config = dict(
    num_hidden_layers=11,
    hidden_size=512,
    intermediate_size=2048,
    norm='layernorm',
    norm_eps=1e-05,
    qk_norm=False,
    init='normal',
    init_std_o=0.0,
    lr_mult_down=2.0,
    decay_fraction=0.615,
    max_seq_len=1024,
    max_steps=5496,
    dataset='wikipedia_en',
)
Each number is 128 + 32 x the weight over the matrix's rms, rounded and kept within 0 to 255. Layers, rows and columns count from 0.

# layer 7 MLP up, 2048x512, rms 0.0926, rows 728-752, columns 384-511
[[114 145 113 114 154 196 126 120 157 140  70 125 108  88 108 117 137 115  98 106 139 113 108 116 151 128 139 127 139 134 144 115 134 141 117  60 128 123 100 126 150 125 124 178 114 131 136  96 181 140 139 155 155 107 151  68 150 144 111 125 203  77 173 129 129 190 107  82 152 146 222 111 124 104 141 124  83 157 131 160 147  53 175 179 134 145 140 102 153  99  75 119 124  52 122 151 155  52  90  97 104 118 145 142 101 126 150 182 120 136 151  80  73  87 102 164 148 173 152 107 125 123 162 188 110 171 112  85]
 [103 133  79 159  82 163 185  16 141  99 138 152 191 100 154 138  84 137 122 159 136 157 187  98 185 162 134 112 154 106 111  71  75 112 180 129 116 107 101 155 111  73 205 126 112 176 172 148 141 134 150  66  94 146 163 125 107 114  96 143 111 140 154 105 144  96 150 154 133 166 150 113 172 162 100 115  82 150 145 147 174 175  93 118 166 142 136  86  34 166  68 125 127 146  87 130 175 104 123 115 154 133 139 122 126 154 134 150 107 145 101 128 110 133  94  83 136 134  67 101 122 166  82 129 137 101 122  87]
 [ 93 140 122 167  91 121  58 135 121 113  77 156 115  83 127 152 132 131  82 141 117 170  83 109 111 103 163 108  66 112  80  97 126  89 148 122 140 100 141 116 189 110 135 165 117  90 150 141 117 117 172 108 117 137 135  88 145 112 145 127 140  87 156 165  89 107 165 128 117 135 146  71 167 148  61 167  91 123 113 144 207 127 106 135 120 100 124 189 151 113 121 175  82 110 137 175 157 161 140 110 117 144 142 181 147 161  89 110 126  59  94 120  83 166  80 150 107  93 136 198 145 134 133 120 132 143 147 130]
 [130  72 130 102  63 137 164 142 175 151 136 145 133 151  58  90 150 117 102 130 152 104 136 198 119 155 124 154  94 119 143 123 186 134 148 101 113  96 104 145 115  68 127  93 130 182 133 141 106 190  61 131 113 140 106 141 116 112 150  74 150 158 105  97 107 133 138  94 120 127 130 146  62 143 160 129  92 113 124 104 100 143 140 159 167 126 169 143  85 221 166 147 135 169 110 147 123 107 215 136 181 174  79  94 133 119 132 152 143  77 111 172 157  83  93 184 131  95 115 155 153 176 120 100 173 182 126  93]
 [ 90  98  89 160 186 131 137 131 182  89 114 139  81 101 112  50 190 176 131  93 137 127 140 152 135 133 145  99  95  84 124 128 102 148 131  87 181 109 112 126  98  66 137 134 117 125 164 175 168  86 180 158 119  87 151 105  45  65 121 129 161 151 140 109 116 152 153 133 129 141 147 141 125 189 129  79 108 115 165 163  61 154 115 148 136 169 129 161 116 148 125 140 103 156  90 159 174  79 168 136 181 161 132 104 107 107 109 185  91 139 125 131  92 155 155 149 142 165 110 181  43 109  86 169 148 172 151 102]
 [ 76 156 118 161 165 184 142 174 131  96 181 197 137 124 197 144 180 109 151 108 123  62  81 108 139 165 131 165 166 149 146 113 154 151 151 106 144 117 146 138 120 161 120 127 139 122 121 166 139 127 174 104 145 105 113 179 110 186  64  81 135 155 147 133 102  55 181 167 172 117 119 112 123 146 150 131 116 139  66 131 161 121 151 103 146 121 121 149 100 118 112 119  92 112 155 129 186  88 167 121 112 120 121 132 132 148 157 152 159 133 160 124 172 139 164 173 135 157 117  92 134 183 111  86  84  91 163 116]
 [114 139 116 142 126 178 108 142 135 150 100 140 152 181 143  59 101 148 136 135 176 105 130 185  85 147 158 128 163 132 146 108 117 205 149 177 139 124  96  49 112 161 160 103 140 106  95 147 142 184 130 142 154 118  55 107 115 119 120 130 144 152  84 180 118  70 166 128  78 136  81 173 112 145 134 171 160  94 137 115 157 164  91 169 111 148 114 103 117 140 151 162  84 124  91 117 103 114 149 133 140 167 117 101 116 147 158 164 117  93  88 207 154 145  84 110 161 122  57 147 114 168 138 118 120 172 136 134]
 [158 105 116 133 136 191 180 112 141 123  99 141 123  92 174  81 158 171 128 133 143 111 124 105 143 146  84 134  86 165 154  79 124 142 132 137 164 185 123  41 119 197 123 137 109 123 136 122 129 167 154 133 160 159 119 129  88  98 106 159  92 174 156 196 162 131 105  96 186 115 123 125  81 127 139 114 114 111 204 111 113  63 169 171 149 104 136 166 125 164 120 190  86 184 123 106 185 140 133 161 118 152 140  87 118 105 128 100 128 145 162 146 121  92 120 144 146  89  99 117 117 118 108 118 142 181 164 172]
 [137 125 131 108 152 149 168  98 135 122 152 127 171 121 149 157 151 125 120 181 134  98  65 120 168 108 115 100 133 124  91 135  79 112 164 124 163 150 101 173 131 119 103 176 115 146  99  74 149 130  76 155 126  99  95 117 144 117  82 138  98  84 152 162  92  62 156 135 142  95 156 138 114 141  98 186 128 153 110 122 134 162 103 190 121  92 104 133 227 136  72 105 214  73 153 139 137  60  77  88  75 157 137  73  78 152 131 101 143 168 106 160  88  92 102 124 145 133  47  88 105 143 182 109 107 124  54  90]
 [ 83 140 110 155 128 129  88 111 108 141 135 172 105 141 109  87  91 140 177 138  81 142 188 134  90 158 193 144 122 155  68 213 127 173 106 152 114 123 118 145  82 124 153 182 119  91 127 128  99 113 129 186 135 157 129 113 112 137 123 115 103 123 145 150 128 142 124 111 156 126 167  94 140 172 106 103 138 142 144 148 113 105 134  98 123 142 163 123 140 112 132 126  67 111 143 123 121 140 180  91 135 120  46 145 103 116  97 152 148 105 130 136  91 117 124 148 168  68 176 118 114 113 104  82 184 201  73 118]
 [174  82 139 158 129 144 181 118 123 172 118  94 149 109 119 101 164 147 125 104 135 110 106 116 164 208 142 155  95 123 108 191 153 119 124 119 171 125  99 147 108 164 122 122 149 106 161 182   6 149 108 106 132 144 111 157 128 130 135  86 104 143 154  73 191  83  91 113 124 149  86 134 122 138 123 107 147 135  32 102  78 124 193 134 103 139  94 124 133 116 130 155 106 162 193  85  94 178 130 115  85 136 105  84  81 145 127  98 172  90 140 148 123 168  76 140 152 101 158 179 151 120 109 134 107  88 111 123]
 [130 131 186 167 153  73 151  33 141 135 150 152 117 121 143 127 160 155 141 159 154  53 153  83 118 151  84  93 143 120 174 132  71 155 100 165  92 102 146 156 145 143  92 146 100 143  87 160 108 154  70 124 132 105  86  78 141 146 127 117 133  65 138 152 135 163  83 129 124 129 116 149 137 161  64 162  87 113 179 103 127 109 144 179 161 106 158 114 128 104 150  87  99 113 105 154  90 133 148 125  64 110 113 128 144 147 120 113 127 143 184  68 153 140 123 124 134 109 105 159 123 150 120 140 189 120 158 146]
 [123  78 156 140 145 122 120 109 166 132 127  94 103 105 138 117 124  79 171 138  96 145 200  97  97 150  70 106  77 143 117 186  99 169  92 138 155 164 143 124 110 125 122 123  86 159 146  93 153 155 150 170 107 112 158 157 181  83  88  90 117 132 113  96  80  83 126 119 120 234 168 199 123 126 142 121 127 178 122 103 111 120 124  96  91 118 126 159 160  89 136 136 173 122 195  95 118 114 141  98 102 105 166 149 154 132 115 168 121  95 133 101 184 140 210 134 132 113 139 142 147 140 120 122 133 152 101 111]
 [ 80 104 122 139 117  79 138 160 119 108 150 166 133 114  86 127 170 158 136 114 197 205 163 120 134 121 129 189 141 134  95 100 105 134  89 152 160 117  79 106 156 134 123 131 101  99 193 135  96 181 117  98 101 140 140  98 122 151 153  92 144 116 150 136 149 170 161  98  60 168  90 103  65 131  88 148 188 124 128 116 140 131 107 159 129 149 101 113 180 158 129 100 154 114 209 163 172 114  75 108 158 176 119 111 130 161 117 125 127  85 108 149 106 177 143  84  69 141  91  84 106 107 107 142 130 159 170 115]
 [118 167 100 110  73 127  88 139  99 168 140 126 168 164 132 112 133 161 163  89 124 177 113 174 138 148 155 168 145 179 110 156 119  98 200 136 106  65 148 160 117 197 118 182 106  97 110 134 134 145 127 103 100 154  78 155 128 131  13 189 108 133  82 138  95 125 100 154 113 145 105 157 120 155 151 144 102 115 147 134 139 136 193 121 134 146 174 110 120  74 131 156  97 121 131 152 102 150 192  94 178 167 182 142 155 162 107 157  82 189 126 171 153 123 128 157 108 111 135 114 118  99 109 141 154 125 199 124]
 [168 167 104 116 163 114 154 118 153 136 103 127 111 163 114  93 145 140 143 168  89 154 161 146 117  70 151 134 133 110 153  89 178 162  95  63 162 111 150 128  97 114 132 164 112 120  97 126 107 148  90 169  71 120  94 117 131 124 181 121 125 117 112 113 152 194 134 144 192  96 133 137 143 172 163 101 144 149 173 185 114  89 100 107 182 129  93 100 113 114 157  94 128 170 157 122 122 116 144 133 123  82 157 155 134 178 134 206 133 189 164 139 151 113  96 116 137 111 128 179 149 143 122 187 149 104 151  81]
 [ 85  93 121 155 106 117 150 148 148 157 110 165 103 191  72 161 144 113 179  93 114 150  72 171  62 136 121 121  69  78 123 118 123 121 173 116  52 119  97  71 166 146 152 138  96  90 160 162  97 166 162 160 152 152 136  95  96 125 113 114 133 117 176 113 120 104 152  72  98 113 124 111 101 104 111 107 135 134 106 128 153  99 168 119 178 127  62 113 105  95 174 162 134  86 163 151  82 159 121 166 108 165  93 120 112 148  97 149 116 178 112 146  87  88 178 132 136 118 178 183  54  93 109 114  92 116 122 214]
 [143 168 126 138 130 121 117 144  92 141 106 136 141 131  93 123 139 173 114 114 141  93 162 161  54  93 135 200  88 122 104 143 146 135 162  90  96 138 108 119 102  98  70  95 155 120 139 140 119 127 156 134 115 110 142 121 150 109 130 165 159  88 128 139 102 142 103  43 114 133 127 124 162 148 177  96 125 182 153 138 133 169 119 152  98 173 165  90 135 116 167 106  73 155 135 157 112 125 148 159 112  36 108 130 138 165 127 161 146  73  92  80 170 111  98 126 167 120 170 108 139 133 173  72 132 160 125  91]
 [126 159 128 153 109 146 153 110 105 178 114 118 189  71 141 152 109  85 150  88 155  87 131  91 158  82 110 134 182 138 130 154 153 115 172  83  88 121 127 100 143 118 134 109 118 108 127 100 165 108  97 124 176 118 125  93 119 176 113  92  90 129 130 106 126 189 120 162 123  93  72 139 179 205 122  59 105 200 186 110 127 170 134 181 121 131 132 125  83 114 109 163 116 134 138 134 164  60 153 138 116 120 135 140 146 139 157 158 109 117 116 135 162 166 147 142 116 161 108 126 140 184 144 125 137 193  83  87]
 [ 98  83 130 139 128 124 118 139 180 100 130 130  70 129 204 142 181 114 134  80 162 123 132 125 129  42 135 177 145 107  65 156 147 160 164 133 116 157 133 216 121 139 103 136 163  87  96 114 128 164 121 123 126 146 108 125  73 143  87 118  81 135 120 151  99  79 116 173  59 143 112 105 131  89  89 119 100 137 179 146  91  96 108 129 173 168 162 164 126  58 114 146  70  91 150 127 146  81 128 143 148 144 108 118 125 153 128 124 133  78 234 108 195 125 145 165  95 110  96 101 110 155 111 187 174  82 139  93]
 [ 56 106 133 124 195 151 166 120 126 109 135 165 157  87 131 182 160 127 157 120 128 110 194 142 198 159  83  93 123 109 139 149  88 153  89 188  51  98 150 133 127 153 156  94 157 132  74 144 113  93 201 144 133 146 166 136 162  85 131 110 130 135 113 136 156 140 121 146 131  98 184 141 106 146 144 144  60 138 168 139 188 173 207 138 124 108 112  95 171 114 147 120 108 103 138  86 140 180 125 128 173  88 149 120 117 105  73 189 149 101 137 105 156 137 126  98 155 159 129 147 102  70 183 161 119 141  77 138]
 [140 175 188 113  56 138 120 140 181 139  85 160 176 135 163 114 119 124 138  89 121 208  85 157 133 156 136 140 123 152  67 147 145 131  79 153 105 138 130  66 126  84 148 110 121 141 142 131 122 100 120 187  92  70 119 112 116 121  96  91  83 153 117 175 163 128 106 115 101  96  91 126 134 137 110 138 144 138 144 217 104 130 107 147 145 160  88 135 115 122 169  97 131 118 138 115  51 121  64 113  58  98 102 131 120  95 109 170 145 136 120 109 129 141  19 101 194 159 125  72 146 125 156  80 155 112  78  85]
 [121 187 149 108 185  85 127 151 112 129 105 131  89 119 107 139 138 103 166 161 126 138 180 166 117 137 133 130 151 128  90 170 142 141 133 127 122 121 121 108 132 177  96 153 199 104 112 139 110 135  93 107  88 171 139 127 162 116 219 182 136 128 159 129 166 101 220 112 159 138 125 154 125 149  97 152 123 100 130 110 111 121 175 119 112 134 111 181 128 152  73 179 107 102 136 118  52 120 113  93 135 158  75 105 142 129 102 147 120 119  74 106 148 111 171 157  69 173 123 109 116 167 104 133 128 108  90 130]
 [ 73 155 174 153 136  99 160 110 100 157  72  83 110 173 122 102 172 137 148 152 129 191 178  81 123 122  87 137 126 145 122 122 105 189 163 111  70 191 127 104 112 128 224 168 158 119  79 215 112  45 146 117 138 106 109 129 125 137 136 120 132  88  93 145 144 162 176  84 133 130  75 119 182  56 166 177 120  94 132 124 140 173 161 119 159 126 125 183 157 155 180 112 138  58 185 104 127 142 133  94 131  66  97 104 139 124 173 109 119 162 151 113  93 108 186 149 117  81 133 164 169 142 149 154 102  74 123 141]
 [129  98 112 146 156 158 134 139 116 125 130 160  97 175 140 123 171 187 159 120 153  44 118 138 161  80  97 159  99 104 127 114 145  84 128 177 128  86 146 174 141 200 119 139 111 170 145  56 135 111 125 121 176  99 161 117 126 143 154 143  82 141 126  88 158 114 129 112 167  84 143 190 181  71 123 127  97 117 157  80 132  88 170 146 145 108  72 126 151 116 152 137  83 126 149 134 110 183 117  92 146 141 110 167  82 138  70 147 107 164 129  68  49  89  99  89 126 176 157 117  78 113  92 179 164 115 137 115]]